Each number is 128 + 32 x the weight over its row's rms, rounded and kept within 0 to 255. Layers, rows and columns count from 0. Numbers have three digits each. The size before them is the row's rms in percent of the matrix's.

# down: layer 15 MLP down (transposed), 1024x128, rms 0.119, rows 164-216, columns 0-127
# up: layer 15 MLP up, 1024x128, rms 0.353, rows 165-216, columns 0-127
down164 089:109090195113125136155095125127094079133087086185127081063183137164102181176161144154124107111145163137096134139134133151090128121125124155130153163143156107160115204112112093123133141076158059138083128112135140195169128054115129168182177139143117089064179062124116143065135134167136156107154127115103182137141129123137121136132147146143136096167181164129158101180093151150088087142180
up165 087:121121124137091182164134157062126096130157119105152098154109149176161121131110143041117068083060110104141138115083135084122112106164154133102194166040115164119112103099131171120085127095178134114100118173140158120189198147193176124106114141108094126142115141168188136108105118108080106151151128124153127107153159137152119134139101160129113139061080158079107120120105115152101071057132
down165 085:121071176170169224177164119093108124169127083185123102061098127130116129128088132167131148118162093210149130109119119118119138130116146182110114129114090099131128150113135139147123114082131145141127141113146121120091171134167193143087178181150104152116159121125104144081070178168093110081083165130147099147150113183122100202114087112123131137127129190155150208177143091106123112082133
up166 118:084114139139204080118150074124113161090163113130141123131207143118037110100119125136131119177128100191084095149079184164095100131105189124096097095118116122085115175088123123127136089080120110104124135097135177150160150169144092141182131146132110162137103181144074125123104096151124075149102074160069101089156132113181086152133161115131059125124115111132158118108157168182112076149123
down166 119:109097143126115157114140126123066112135166154180118116079076177123162173156181139127097125091084167139117162152097139106190166103072130110111151147206117121122119153144116186121120086126113087125139192120135128151145086120113131112187088135131084090085074142124140080070141103133135102070153157141097177140131110068128077131163206127163193073149163089151100123082145136159138133093089
up167 107:161168103088169170130135094112153156145090125144114150122129169091197131142147076074105146108155163108115098118074113088095173130079149129144145158138082123073155121146189122057055156090156103038122105142078121118152158109136106129148126180108094142093102154167099104140075132136098141111121152144096159117131155144139129143093119111072083144127104117087179123109109021148100155172161
down167 108:100133125101101106155095143105219137103146109139122154066150062078137117116150198142145110177140142075158096107081166122110073099073199141138121126179154099105110127104118159192133151121112122124133098138154128101108170141129144102101000064095134146106142139149147115138118104129119093139115079146154102135162140109158141132105088141104090114109124088155136101156097162169120116118133
up168 094:064076122114135152097179122119078132065077105103132096174118112138074073161119159138075125141079164108179064181111081106151108088133154129185125132175102148120151121172148113108133228135176176199139125127165115119146142116133120096174161117081124130109154137172124188131181112151138098110093143068177121156096144137076076104140152122101124178113134121094132138155123104143101112134100
down168 095:072160117161124135067113146207171068150136132151094105081148105076140099127103150156179094161125168124141126161094155140113101150151092095119119165193112158149120168115108131105167083081083184145064161148136168098142148158207158166099161147170146185109144137134110139088090160124195118073118113055156156153140107122146109151115133129148150101125154111088058086113162136143150161114129
up169 084:123071158164098087119133173124105199110106122174113133091153154099111099169102190153172088111091135136134095087087087142102139149131115173148136107150146108158126126131150134095105138112207161140084109172237160167108117105148098163151152141142143140142113109155156155178118157119111149154145102121103106116143123170157092230145091135120101121105126148085178154099102155150113025125085
down169 092:087119150113156128134177068118121084137097157079135138148111101109128063235085129053099096157131081097120110107136101153084129079146160102191112121141113117123126114056117096151101121132156101132188124063113090141168080115089131107084205143152141112129147096153162099152126140141117142125139139187060124145166077112092146091079159125130170058158153157146172116135104132138131125136142
up170 100:130103123086086171146092106111127136099141073174146096101211137108127167087087106143093104151149096150105140106246076126130134096104140097124141133120115105143152132136121141117088106048105164128151101113118113080159093136138130139123114121115108128143164094149141055180128132120150104128123165134147141076147168093076151075132096113050147149104083153150107117140209057128161178173107
down170 096:130169116183097120126138134088082195144075137090134131105126117095131121082125125147119161136091076166103133126095056145159131186112101131155161143075133152061135136131186149141146149132138108096092113123113151158049138128115167190196148133099154175118097156164150103151138142079154095117112174097176157140076148143156116174141091143118113200044111103126138112149166167133108052109104
up171 142:100061151181089185112193094107165181125167108164132098149185147158111111118133103142111079055123121125161144158130096108179135098160104126128067134126075125100131101126123139180128116123129067128093234155082146115170138138146123139139133173102148104107100100149156145179116134153139106171120082145107080132143164068070096147124180090100124085121140117104126142126095059160134161151175
down171 129:130082118206103114111083152099135180122135132146071115156181087061156060138159071138151162114116109098167107141189129136151111120100141193097114175094107108082121106133102172112111153111135079067138146112125098129133117130135147148114144127122123149108123109108121110206111136171183111175161103088119071121171132104200062113126190103139103078178100120126184115150171177163134139119141
up172 105:202114144102100097185145138124076192115109157103195163176129136164137055162098080109172176090130096110167135126157115135109127135067118121095119150179159090104132125074144159124124114156151117142136139160124203109161148188153120153116113214100083096083093094167152106116170149139137110155102124083100092132130132133121117125138126146172121104117121135133157145185229124104192122119138
down172 106:148109090138168126126192190067115133123079084106143091093103138135125113186122112097123116129085149121143131115161141165109177120097179130134149095073081179117091110107110113150096131128076120160119018116022154110057153130170149127141063123120126135117150071097124127134126119145163107190122075132112070106158101142158092159123102105119104168118145114115108117104092153146137118085185
up173 079:180059131105188136147175152175141126112165194051087125121137055094150103155208137133076113086189123127144130062100124153110179130116129200176124152135102096087083142184118152091099146140140072141124167181131111157077150107149189149122198105117162167148182149094117153125123155126136118125126118117098154139161127153081105125145137139142121116091125084137157129147136125155105090159109
down173 085:094221141192128137175140104087101102149146118182113112102093186125066128099097112156107145127150157115149097170145092130111143100113144152123118068087187119109140179120132121144172168097100070126067109120157154141140128126157101110144186143122121155143067156188162137135178066158108179126145146164131059158069133093156159126116122138117077175176151117122152116186144070144145152106110
up174 077:160133135204161140116198087113077154154130199135132085097067121148160073097166126141094188143153167085137138126103128140133143161130125163172100168133176133112171196093176118126102087177103165090122173119124110069141180161138135117156108120179066142098120136107089147152101108089109113134115129100112105138136169153144108130097108049109126156213120151086148088159132170161139150140150
down174 074:142142135130143182103117149113089148133123147114111161112069152171108116097117147093171182140093090134155124207189146176120160164195175145214171151173104149147120148099148116109117078111141111121102120086165163076106170171144121036138043141130120127133108096173083184112121101133130127119150168172136154138145168167136110092136127153112143111111119159195169134073120153170130148159133
up175 074:110128148147115135146088115151080089126114103156096121148148173098087144170136151174060128123170115142148120081126120079143092111144123079136169129204163096124118126106103074092128130084172159156055161095125152158143225100137101114109154134104088116100108044087119148138149113124117103151139110063071127127145051132161117191121158135125126195168165098130144151106140171184126153092119
down175 077:115146087096093165105173094123083146166160133111087133112125108052129165084100090140137137137151123130168143133074164104224158174099127126131182077149149116120127156147182162175100089146176101125178131172159099132104123143130181209147112148151141128119143131150118113095114059123155156145087069120125178126092140128089146091099124080127154113136163108121163196092165104135148167171064
up176 083:134110178147134159112157103114214141090159098183153078137124157082125133068129123155146172121217126086106148145139073161086085147185107110126094137103108150110151117128100051130134080106108113138120090138114101119117144108121116149144096140171113124201127154166156109042117100115162151105138133127188071141125167109107158114079064165106089102147066177103119125171152136134119095091162
down176 091:087122120122132084126121168112186116134127150100130107149166135167111152108097081100104103111079096141127060168126138116155132142032140141118136116170126106150152110138128181122118142125106141150095091169066061105171166158118183173188185124128053081062138104149144144129128094135022119077110154117130127098131139076101140119197177154113123161138109115103176172124119113144147135101149
up177 081:126132107094172120148109106136102121113155079145177086095135121148136130136154123124093089179102097122141141104109089144165131099069178101156107102173122150120149135123071144118079101080164190164168149103141103164072216145137113024121159151124140172067106140121137068130189167205108095108119122085122146108121114083170142117180102136127146150104131117140097168142151142121093088200143
down177 081:169096150131060098048111180088087177100102130149156102099157139056098146159118146206188136087145149148166124095140136113119121115108139112097121119127135097123101141142143121168160055130134124066118161165140135166151089073096139109179159081113110133126165131174169101040096085143161128133089152129130176094164137113135112128156158146137074131120087140134142079089089132121068184148114
up178 098:152133094148132134114180132176125094136128071172172112115072137079148159096090145134107101077162119071185117190127114141155088131101180154090140144063073169097174142139101113162029104165139182181096078145136127135166113144159151106127174152162143170125136158100126072125115132126160146148155177163159143115149117142051117147137083139140115091102087164137097120118161134103129092190137
down178 095:110160129120147138131128159136130167129065125140118106131079126136134126110117104167147148090116087119110111111083136137172207150162119135110145124188146076132224114101114128135127153083111102096091143132059154070193158075119161157152103151118087181146230166157162128119126076119133105163179140183121108155125113091112092122130088122191144127077090126165101079161087136152156140184121
up179 095:142140160107095159135091203132088124135134096093133129134066201138120153118133120146057102098051164121111128131143116094142167081166082151136125109090122115116145170120129139191104166093134160111103110151170103160181097117101163108171110152178116138131132182113130049178121180147091170135111125056133181117124096087175050161107140105110121180117085130174111072158114143134132139115119
down179 088:083162133119144153120121099162134188118121134168181164103151185103151143169112107105063137155125168138103179063067098094108114130132120140162132103100092077117142173089103128127119160119114170182086130214141102098133151073125088159151201084120086103173128146139145151102125122132092118135115096069177078172162088188132177174110214132114106123121140123153103128131139131102103168142148
up180 100:134164129106113126148146114138105161116145125137120141143140115095088080127150130162150120145102099117161137096085157126081122187147077145119083126145129075171100137181075101151147065172191103126193123121148102145128156093181164132152124169157157132131132152126098164133124054178100176146097076177116124065183119135072156174125124063156083110134080118093138092109044144110126151127050
down180 099:150090157163105092075138156128160097163050109122102110153181131093145156085160073141069126120082158154059136073123170149153115143112152127153143181106111130094167174120133039113142132131121087133107111219150142177178116117117105150134101107158180083114184147138151119127131142103140160184162179115114107150141135122155094146132126097149139150187195116129133092088120107188125170135166
up181 097:117098182128155072193163138087109182162157086175115149025128149176157115096065152166108156109133130123146125102192104167123147119132168095137081148139100159100125150080118117121104138092115162145172113122088134174126190110158110138133139121137133139099154060086145137171168158120139113149136106157114204122192092085120088153119201123097086125141123100076099124112140195129118101144131
down181 097:070119107122176148085149120069147141180088092138116131115162116083121112139131118089178159115094124113158098162162105163099134091087191080147194123145137187153061125145156153124150127097132104095109097139079106108190133121143177146129096124122149076119130115171175078092115098188165130169181128063128121092123149091120084156128121117172138160103113117151165132143139016140106106078111
up182 095:120098106187103174131115175087092096127093074103150103199179134167159113118133086136110031118165114130121078130124119110140137144162090090102031164087102133135140167165176140119108193133171116168118143116120148046121161118164176130114105136168091179127126145099146149123121088156138135119098119133123153098082091101125199131081106112092131135183158133117110177130188114135163140148149
down182 100:163120108118122168156089152119071168072107059167164071116147145187149140136103174105111089134188140163085080047119122156122158108082099122134157133136136116077188075133156116171130111160174102133128183123123145090165129103129117094096212125151165141132112123098107103142093158148136130146164120108121151110123091115158193081077143136128138102111213093068098106122156116176107142146152
up183 093:120118128168149161048103074119144191120157102101116100186120178081135130158132131150142161125116095082114184100117164123100110130169118174123108177081152197132140141178114084153158131101152131172106139115071145164158138061127136125144169147143112152184184147152138151095135132104085175119105058134169115130120126141149124129093056127168134139105101164202086123090133132080153060080127
down183 101:165133139129089084175106101148099097165104139102081111075126066100128133130142135109148108200123131176119118166088100119154163095051158072117129147160161125089125105083153189104157103096119040098130089138159094075111088130119099114164165117149125155097109129124095079138163146142154132175133182097119141111144164116146114198169181132138147052131109077058161129149138136152107152168158
up184 102:130108086087149106147156085121131095122116090154109112162164133112054189119123126143119134103095133136097139147096151144123115153096144139093083147076154106126159154110162112150096111112084110108129103101216120107121185102183098065185104080138079161099122057074111175119129144144076089124079135120117170120154157088114063159179150137153082196160086077106116172125131094143138160119077
down184 107:101123103068111103104092105130118080145153191084154122178129104122117074135086079115114155125170066135119095127121048119158085088112149136161115116127153184102131095150111160130127115248065133077109139104147123135128114158168133156102141168124110122138135112142184177178102150134131149063104139114144163082166175138154098069157139073138128099159175109075143136104159143090126112178115
up185 101:162062130047116170164097129129106133095155136175079142143131113153142088125132133136110121196147170152124154071141118195150095065148140152125121151101123092158139131116101132103118146116168106152165089077105154132113201091165127141058147134111107052119126111148130096115128152119136066118137108163108109129173151217130165112176178138137160140160135120103100168137126103137017086145128
down185 101:155081129144077128132111119141175165125123110115145105129163178131108115115136132098172161109107065111148185092171105065159131170120131111144149080126255140143128109093110141183137102084152129079107107099119062079168114165161092149150126148163128149175155186156179090151119137180080113111123165128092110140119187110141150128140131153153187126119105107142127086168081066134162128161168
up186 097:170130125056123112144163132120167125122122122148156131117174107120152098149088129104163070184123165159123147173111085134108099083153075124073113148127088131121132145133082127123063162093150184110147075186104133134101165115135147138120135181143188054097095160057117069155114181092115119141174120078147147171146194109136160145165119187128152156047170098108155124156133136136099136144096
down186 098:126179100163131114164165065085135110099141095164144110119110140106143102191151126074228109131104140130101108135168154088142109083119125156130173168173110085158119192139128123200090127185143178113162116126083151144145122093089109137157227106102176115100146084121097160095137091119085131127150155118128182163129184135097134126116134084143144143076136114138149112066116129192135102098094
up187 101:084160114112146137083168112132083126153181153175140162224139105174115065121182092077104118138101110118159104093069166119156127056076116119144050149166119152122156079144160120145107072103150105152120129152171156114108098142094161077155099122126159089170125130098108143121092116118141133204129160113088125160115145102138080135105162092094152135091066142143116159103150096076127136066118
down187 099:094113101138099109115135154109106082142123117101142137153119168129067065141130150107117142111162151194166103170153122104101114121156146113106148108145128178095162143167108111205133119122102149143118077086085120137103079145122184160109000147155150103130123115132098154185095113151138098121135101119087145134109146146092077140113108187121155164119138194117077148176194150121118127128138
up188 096:113120173138097151202092106136077191146163136153133117114149144149170130196140147119190161071089151142172127126151135156145199117116150085115146105162081170176159138138075065200149135115148098140099175102188209086113153144147127131151166160098075143123121157120183153191140194162127102128115154131152118112117144116093129084140136088086080169151125124152108120128119127120170105147096
down188 099:182152132124106093116126094121133123147167092133207145173143156136109047121111210125104135148176093181179149100111083149179172150120109132109114095092148109100141136083176142124115145115087176149150130150129117148110128114098082113119113175102084120073092137155057181078138159069155130109145149154164205166155153168092120121155137111120150131164099100182118154097140149190094176125104
up189 093:122149092133098145147121130168093144088137116092101143150173193182165092083109142143112133128141175077134147097110124157084112133105120031160135116105115143087140097130089151082055098120126110080210149099147097143148114122192115099137147138113165097083123142137179130135125183109152160114104139186163059144040110126190132102121124050154146155119096154128143156162126118145180120099148
down189 097:106136118166121124114217124090168177132113117120219145163090152086119121104136147113158127122073161092086103166131127194140105119144123144187141106118089177129138142117122085203180063132152136154168144107187138148124103106096059087126030089165141127081161129124159098153149135126131126090107126141172196121115114168161141110134179105123138103111118153134161121146141131121077065117104
up190 086:154133139112072175069125104112099145061155109159123103210170089123099120128115120169135139125107149084156085147108053140142129145111053107202066173120109131069164123129097102140092134100107078145067076097132145108153131149123147100044134156101108145161150125132137136092132158145147103108150175137125162103084089111113111100096128103160189179162140116145108106151153105144121165157054
down190 093:185141079132093135121104124090180147204200095178132137060080146143152097105087129091119162133125163077107192124100105095157132089149104127168152167079125077094086156132114105100132138097129108060107131133136180156164109105078147137093126088112198157162169155085109107122132121065130129175123100130145131157094099174138129165119164135126142162164107136186144170085127120137127184184137
up191 137:085143138126131096106143083137108112167101146134157087113149112142103127129164152121090125095092113142157100135112175096080112166131165184180137146129078205117138118137146140098151134117109114128186149065092195098139133092107110057184127147115081071114100122188120201088191172139138060134173145169098164126116155128061102147111122064156119092119141122137209137105139133130139125183132
down191 146:136123089091169120152121174099109081139163146169124144190135130148124078145141125125103146141114198128117137086118118104108145107188105117119106130089146033112146146094108099104102129165114188154093146219143111137153079124109144185127136074130154145098119138055153135210137102121117123181138123119138066139149061127169130125109068162098077185115128123102064149165123108084107146091116
up192 085:051106162090111132133115124132095138115141125147133145135152121074094146128168105134132056122148134077101146126157153157140044103129154119142115131126097179161064094156110179136133110127065116169129108125105102061092139140207131074064158130165118139138101118068131037181138142142095078067134138070116193115165145160143131112137174127131112172164111195106146157105144130146117129131146
down192 093:155103171189066039070099157098177110157074147166174158115151148139165229115126134143183112155118154103164114112154135123103162117175106091143105114086098152078108178166184116131099125125086121109107073100134109142169146150077101091139082134107137165109176136167089131078168149165140094185102141191152149109119121127104144100085122128122095083136141172130108154118107156140119145121150
up193 073:121133181130138128145128141168116174124094142116141124105143122089134099176056132101195143184144129118137160088133093074084092116131125109101152080105093068171166141124160115174170118121173152154124158156141152102179129110172152122155058107135107132112105153118142147068102141173139139135052113127150090146172194140057130169161163032165095104125101059134124108157122153176158124120125
down193 081:129143149171137109077107147138096112162075151161088183146128164134106139174209069155089121113133132100135134106169103190152109125073141136115141081106167132167109115139126123124075087088123090129141105079122099162116166136130072136115062147173155186100152149088114078071096152073135073192163123126117087196116118096122115134163112180112149155174142121173127103134072167127131140080154
up194 112:109184165146102125115146125167168143089120099142106147110134105130138085109169164078075120080157091102097214107134150158080115102094120048176104177145098180163090130124152156144109080129146147133093143099085127109101127141143124078150143115173090100164143088049126101174127195152118131136160154172181176170146144146104144117095132119162171101117143133116107068063167173112161150094124
down194 111:072130145102130106181109154117159123150081151098146111081126113133174081110117150137146126140129176103012150125121099144152139120106109089155125148166143140113123143076172118093087081135110157104184097150058107106163116104122116099097150182131137128108170050105074186154173156136138115142171139086106108125200121150116091098112118211101172177083147139196113100126135128125134159095141
up195 091:071172068111168090155140146133049124134139108134121138104125106049159124107123133114096099123167095142147062197103156150144147136157056136166124126173095220133137141170080127142114124070098141127127135107067156080123154171110149152130161092148121109120149125103204128122088150114122173105109214137149160116187100116089180147137157104117138168184136131116112128140144155177105154131153
down195 092:099150149086100122192207144081160122085156140110139175144194163116099171152155138139140122148121101121086159105096097144074075109081177152097181112091182127139049107166121159145114114145169143191061150092150133148142149190169149156127137149094166140151121112137081132151172108136128045131132177131106152086082178098129132160114121142129131168073136075154120145145126129120139128173103
up196 110:085083147130127124136120115136055155159115122187187124151145136056092176126120174102105137071096104097147065164120139092096129106120117083123139135133117139104107136108097102112142122164129131000102183073116106129159110128141101063123118101163132101157110146141171148090050114134156141108107142128122146160133163128144133176094122117125104115151181136149143131082111148151074169204174
down196 105:059178136129106133104098122170091145135126195107097110086140144101121149191081232102094131135161082190091131098108055125129093152140167135111157134145120142179120114139142148206134078082160146146119164146182140092145158141134151097149153157157116116146119101103138085103148131138116116132141131162114130096093149049114143123148165155171196146103175139063171147095103067104140113112134
up197 099:112120107072159054141113142107065147120163129115117123141088146136106158153163128072138179065102102153154107177061123159109133110112126133141109152157143178169076111121095166129185085111137138124148092101150144139112112138152114114121129093121139091153139067124193066143106144197156089054131111152168137109155179176127153172173115110126214153087121179108102154129108145069166165114145
down197 093:154146093160164175108146134114154122139079169133108105184068142077140087128142191144115106129119089143174079171132149137153047099084085145142158078134186151118157104146102178086115099084147194112134146068159098152054119167182097127137157160128136100077147104110152153117139114138126118114167139092169094141123158079114129064095179164079139111156128153155096144176109089156148090113117
up198 087:117176103148155130093166119135082106187161118159149102128175144160128073133135042118135127154181102161192120188126125153156129069122093173136098134127148079127113084109096167151136170170117138112070148078133113133093185148157124088128144068104105101128122127151108144159050119109164142159098173090137096156082130066101169180077142191140092135135099093086090172102149152137136110118137
down198 088:176168166114165162108116068165121111099127067155167194142121139139139130127165045103113108078160155189060136112102181127081153153162114181160110136114141180152157168076186121099093118154075129145100132168156178101111134145134138122127138099109149125095152156159102172088113183132067126072144164062104125135104152156112153145159137176127145180175125121177154170126149161115144140126118
up199 135:154137173103129088170134162134044153132202181175108137199169118158171150129136125163141125179188125085129171081119120101163160153151131107106129139132125082119147181072117093088150073099123105100141138171133116093110136173087150073108102128163094145104172150154150149124137091131178167158157168142043145128081113126098133178128168103136087172152176125175111138110132105154112073140139
down199 126:103160124116117137150115160202039159089144095115099134185143103148175103130169149163169090136141144063075118147184139094141154135158107130141089106131122138101136156103073126130109118100161110091137108184199081080135070163090089109152160116132114141103209114145092092127095115101092184143175137166107119111053173100132128131168193099147135094118127057155132128131133151123124115159120
up200 088:171131111081085126129093109146129140157096111149091125129138144101202098133119137125169113127136186128128125136117098108067148174138101127172100106108115156131051092117124141107100116195128160089083170158144130137162115142100099111052137122145170074138177185093165199142145133123163165129119191152133139127127088117082099197128129136108119087156193104073132094045122187141186123157133
down200 094:135121062134130130132137131139125096089092072122114134187140178173121103150074166086146142103101130084082134142131091176089136178197130158101156099083182128114140139140175061161133102150129115110129122148178141160094094151119176098134179164123145147085137094134158151115106122153157102118128085115121171066177111169156151103077102077119091121185124210199164176173135123111114151092130
up201 078:158180167113190106080119137079096145120115101082143143153117154048087134091110111095127109111106142158157137138105056134159106125169037077160098095168154117106097163187102159116127091147105095120099155164054157103133131126105105144113126131096074118091154177141138183098107074141106100105141088126052121133139144137129157161121120062116065135153096174097142152085078121120109147114137
down201 078:116110119103110137152110163122070099130125131148146143109123092178080118154191112167221149139127199091117118177117116061153123125074111117118123112100129133100119219169160169094127137174092128084120160182155123142151131093143109099168156178150178150142179129122140148139129098132146130155134166108113112146190164094051166189098125102100114116152161140112158133087142095107152222121129
up202 085:105120153156091153146124173182112107139118160125106144133199200119150108141125116068127123060116083127133129158141103131114137107073098161128172135118134066127079104077166161113076137164128112099141162140107159072119130135105134129152091085149131098110122169118126106183117082145172098124157141150161126133177085080129087144013095120146105122078137069106150122159178087137081179145069
down202 087:088130201067165149067128130063111141128138119119100109165124140115075146151110013079132125129155121136125103095113145165140176143164153134152186202148158121105138091117075080151143164106123180087122094118122123158147143094065128169128056130136142136144127122120060156106122150087107122133155070123116120102138093176182141117109113131076132131138137132198121070124109093113142145170173
up203 073:153125129146203140118096072090138131116109138099150080085086106145111107170139157089155092113142138133126107154099159089137089123166141110143078148099106190063178109171054145178186165144120083074164110121163147130110153190134205104061151141091157122125129119118120179142143090162153119147131073123106168159146133102106149157140123143125109135197108117109099188136138182094134140148056
down203 078:131110163102156103088087142146107136101105176120121165147158124077106162222153087124110178103084107136172162152138196130117137152097171116121112123178152104100131155144133102121083120066124132120125106116141094134118098161090156135077253080134110123060166090102168090097077120134133182067123127074124182155163091115145124128093129111144146150101127173155137102110135160179122145097110
up204 104:163166122106191102145220175162083146134190136119129135180144085181132093150075191117146118151142126113216096130128058132151167130166144128118151135104128133070151156128085113120122155123111089125163131157148138153125113160144149106112167072179153146148149119137108046120109173137193164149095130168106078163134112124130115144179130108156188111118089146125135168154064132102109087083144
down204 110:102128189107102144097118146097061124093161133173153126102126146151109095110100144158147116140165157080144136133143161129125161181126100080117165151151097181136125151148173130173102150182111068162076147058180116143158116130136138136104000178095166123142144180122133185146141149112139135097131109099138116129169101095143129125150126147101104139146201125147129112168075123110137226156105
up205 096:138172116130084069124121055118078185118130077087172083139120171115145119132164120151125147113165154136139138159135143125125135120132147095139143115148130171141084150130150149113151107138136137093097118109112176168102162130083234131170117102144071237116120156212153114110172131214130142114139215112142114132085108082109077160139115095103135119114143146151119117077095104099126121093111
down205 088:143077148191091162127137181157149113128106140166097166125097123131123106128152138163149176136099136201142139109104115155197173142108093159174149112142133161143104094117135157158129138139154196110124081107140139158118093148151108139149000171144125108099138121174183157116112146129171141140133096130090173149138123103141172148139153136117110066156144148200145042133128089171158112176170
up206 071:181138146079138073150128130137119144162172147068141082066107094088146144133096153090141153121131147127136148086170143148206096076133126114084108082066145181159195128148145093132138069130117144116143111158174152145186085166130100142097139077143099092125123073156099047167127140167128127109111092202112109120146110080091135125112190131120120124117067138107089130143142112119135082068099
down206 074:095121130087110169142087109109033128066131106125209155162121139072115063080156151175139129134152125118145138133101085096124171159114143144142151193113120096127145091177131156078120155196151100082134092105101086122152140147137150152142220148094075189126069168136139169112144088118131153133142125110175129077083112081150136137079137125128089142153125140103123105108161152162131104148070
up207 106:126095144112103089120154125165171132102079089154118118142123086186141140176142140097118113165142139041172096136070137142132117150056155133115123131061170129142115141090093173114164159046141138080140078141087078085078106120161182115140142138125127126140113134053142100112156115156095145160129149132095120143095068094169153162143166145122146196142079142081140129148065096138187147095160
down207 104:111172150137145075101137122132201129167133099129147116026160151064161147144135066163144144142104191106096141102107109144138136100065148143089164082136066147114127105130145139188158121060150070115130141110116199152136163088156106091119138176141119105137143157152144107058132140135100114117093125094089106130146146145166160128150141133142162069208099121150201156088145111130143096093134
up208 105:124137112145121108106124087092104141141177118191108070119095122080126119202122127134073159004153139107156092134119140129104142072087158120110117090098109129129134143146059109139144099134094114124146140151149158107110130142141119166125105131158173084193123188110169088161131170139173149082122171178144098112116122076148101112183113110167146124129116129146164131099197077048116069112131
down208 100:151185088128120133120149131078118106119150134160091088093089087145115130158079078198104092151086050195103118112181126125113143090123156116149116100118091126157088094206112136162139149141144162157101117156198189161143055172139140116171142199151117140101086171138163107171159169097127108143091153120153120147125128122131116169175144191160155148168132130079085098120103114105123110118080
up209 101:109158122108120109105103159131099100131108130133159079139169172156140145079125076087170214119188092134109125089164082068095151153118116126122104084162077123129129142067120136152149088103160194075148116126109133115087112163059079077117141092142106157175102128147159095099122131096160177109135145195176145128114094118087071136078083165176117133150139169139114134095165127067148117133176
down209 096:112067127166138169134122121141028128191171138168135149123174133136090134152109125122166096106171080186139106095140131091118166128138137155095107138056157119122113209162128124139153156112154181119102131160142153125132174100131125112132034082083128089116093174139118161088139161133143163083187164107117095144154060106133145127111132168132106137111167141088095085126173139191112109067118
up210 094:112067140148131133202151146090113092087109185123092121089152193159115087158173135129133108168178121097139083089148147159150127188162156123140061092162086159091124167102127128159128185106172144164128144178141075128142072139095139163130146132148158154224160182175128145186179147125117144087122161119099106108091123125115107159088141074142116114190128087096127144139121079148141122123099
down210 103:114120120154168137167066116160118075157095101139138113122081157066060107149177146163112142148184161154144153231104108134144149122151146180149141163117124159111100135161108172127140198123118198190151154120142073145174108083124126149136150091117158163096161113114143120105150139102143098166136145122153131137104128089142209144113188094078157163128100204174083125107090144142160124146136
up211 110:141094123132096137137097145169091121154174112041122160085122157090119148126084076127093124157143126090100089088111144132131135132211087087139141145110126135129119107140094160188075138118137130158098124116102142123214101113170115143087147126177146117141132136168114098113120115177051135148182152153108143097115101119108166069096081038161092095102123108106144201163120132155189135067107
down211 106:146174108107099090147125194091171184128098110145115131138102173105136113094108165126164139147127112112144172116095153152122073114112129176189103149148136105073092154158137159120120137141151172136060148113137122105096148191164126177083167106124124159154164127100098140100122157108213152062176109073117124153139138070145112105141137087171067152102182112189104079078173183110137101163111
up212 122:137124150121125112108245156178074174168163146170145151105131114128136143095078135138135161044120164113166113118145129167148142101101110143188131166132087120231156090109152136142136164135100143052070095153159132139149120145167121152150144109160116151143153147118158080148116130154100147151163137132155143148107104131148132086106156088184150141195090109114183150135152073078119153166078
down212 134:081141102127118186144206084143084130144107110156139186073098056119125173082119080139136121124141155139114115116113095162145205115140111108160112130069100129189110154116133096161091181150122127088136107132182125106091180109155125159128176168207128153159161150143164145146084085136150165112152123150120138140113110127102177128132108140147145164205079146126133177214127100073118103136102
up213 086:107111152110065132079115105097091158135145140178118055153197143164125131144129136095142161147126211029126090135136112177191150099115158116133126102176096185103149159092072134163092132071067114132138085043141128144123094124138103088185133124109115153098162057103098116121164139186158096114062141147133117127137131138155095131096103150103136166123135143141118116114145148126156081145135
down213 086:117156143108149168173119099212080154122147088140134136108125178084168126131156121067134151160102147119096170085067086156170056102112116125161137105135112166118133113117141226136136087110147106126087142182115140099159087116075097117101201154155161115188094139103145157128134098087119121157138156051151180153155075164146085168134173080116154135089115142128137120127187135101133145120120
up214 111:118124172121119122158126155148100181102144131134162159076191125143130149096077118106139076097126192042115180089158111130097089111127126117152083144093101134191136101088158079119081115088105129096108172094115084095108133100106133109160115131186087199133151204047118096125107161114136110128139174144176076146125128102137129121140140074090085111148197119122124110075142160102139161111166
down214 118:107143122116138157163122153094093150132116091113128122084154149159139139115104115087123111193151134047102149117119120171153123105143105129122173134141142134178121103118141096143149164027070137113088115147125099171106088120104164147159155147209173118145200135124087089147151176120144132141159058148127079136177124086115149144099140084107055109161148048066165079126137188128129161128160
up215 090:163132112130182136148102093090088119128141163117126117107164137168195149123079130101164141126085103162186081119115110084120113109085151093109123190144115131118160167040120181048134148104157096082073105121120129111154152139101113167085165140078137138151132096183141089075113133132123113090109114205127116064160103178178134163164113116122112139157117189117098162120099098087132190145093
down215 091:096133148130141120105101125090139148151129120190184138119175119108124129128109086130094143187132213104117113146120141177082073110124090186116220188138135135086077138162091159119147125116110109152160094205108073097157177130153136147110151133152134149165179118153137132125241156115154133142134117114088188106156134052097178128126124124089167132102113126138124101118084089153117158140100
up216 096:167160114151127071141106114192086111136154130110132130125173158099156135131120105148169146163096067132164163168180090109144146130113148133147119091120115131066178116098060101159116124057164129146191152138154186137164131099189101142119175153147115117054110144148091133161101114183085165079053170121157133149099091158115088132070105144065104125116126119110106155108066138182143159112140
down216 101:103137114148040056061141145127182157130139050139175160088130146149104128061091120121158111143086124122132070127133092136113141110104124121115122096072148101183189169188117154095117178109104136166180151151134079081135143130100133135099151174124100179117118105100182157154171075135133146109090086139116165156120129156137149123091121188120089102116106135084142089110123157127115049157094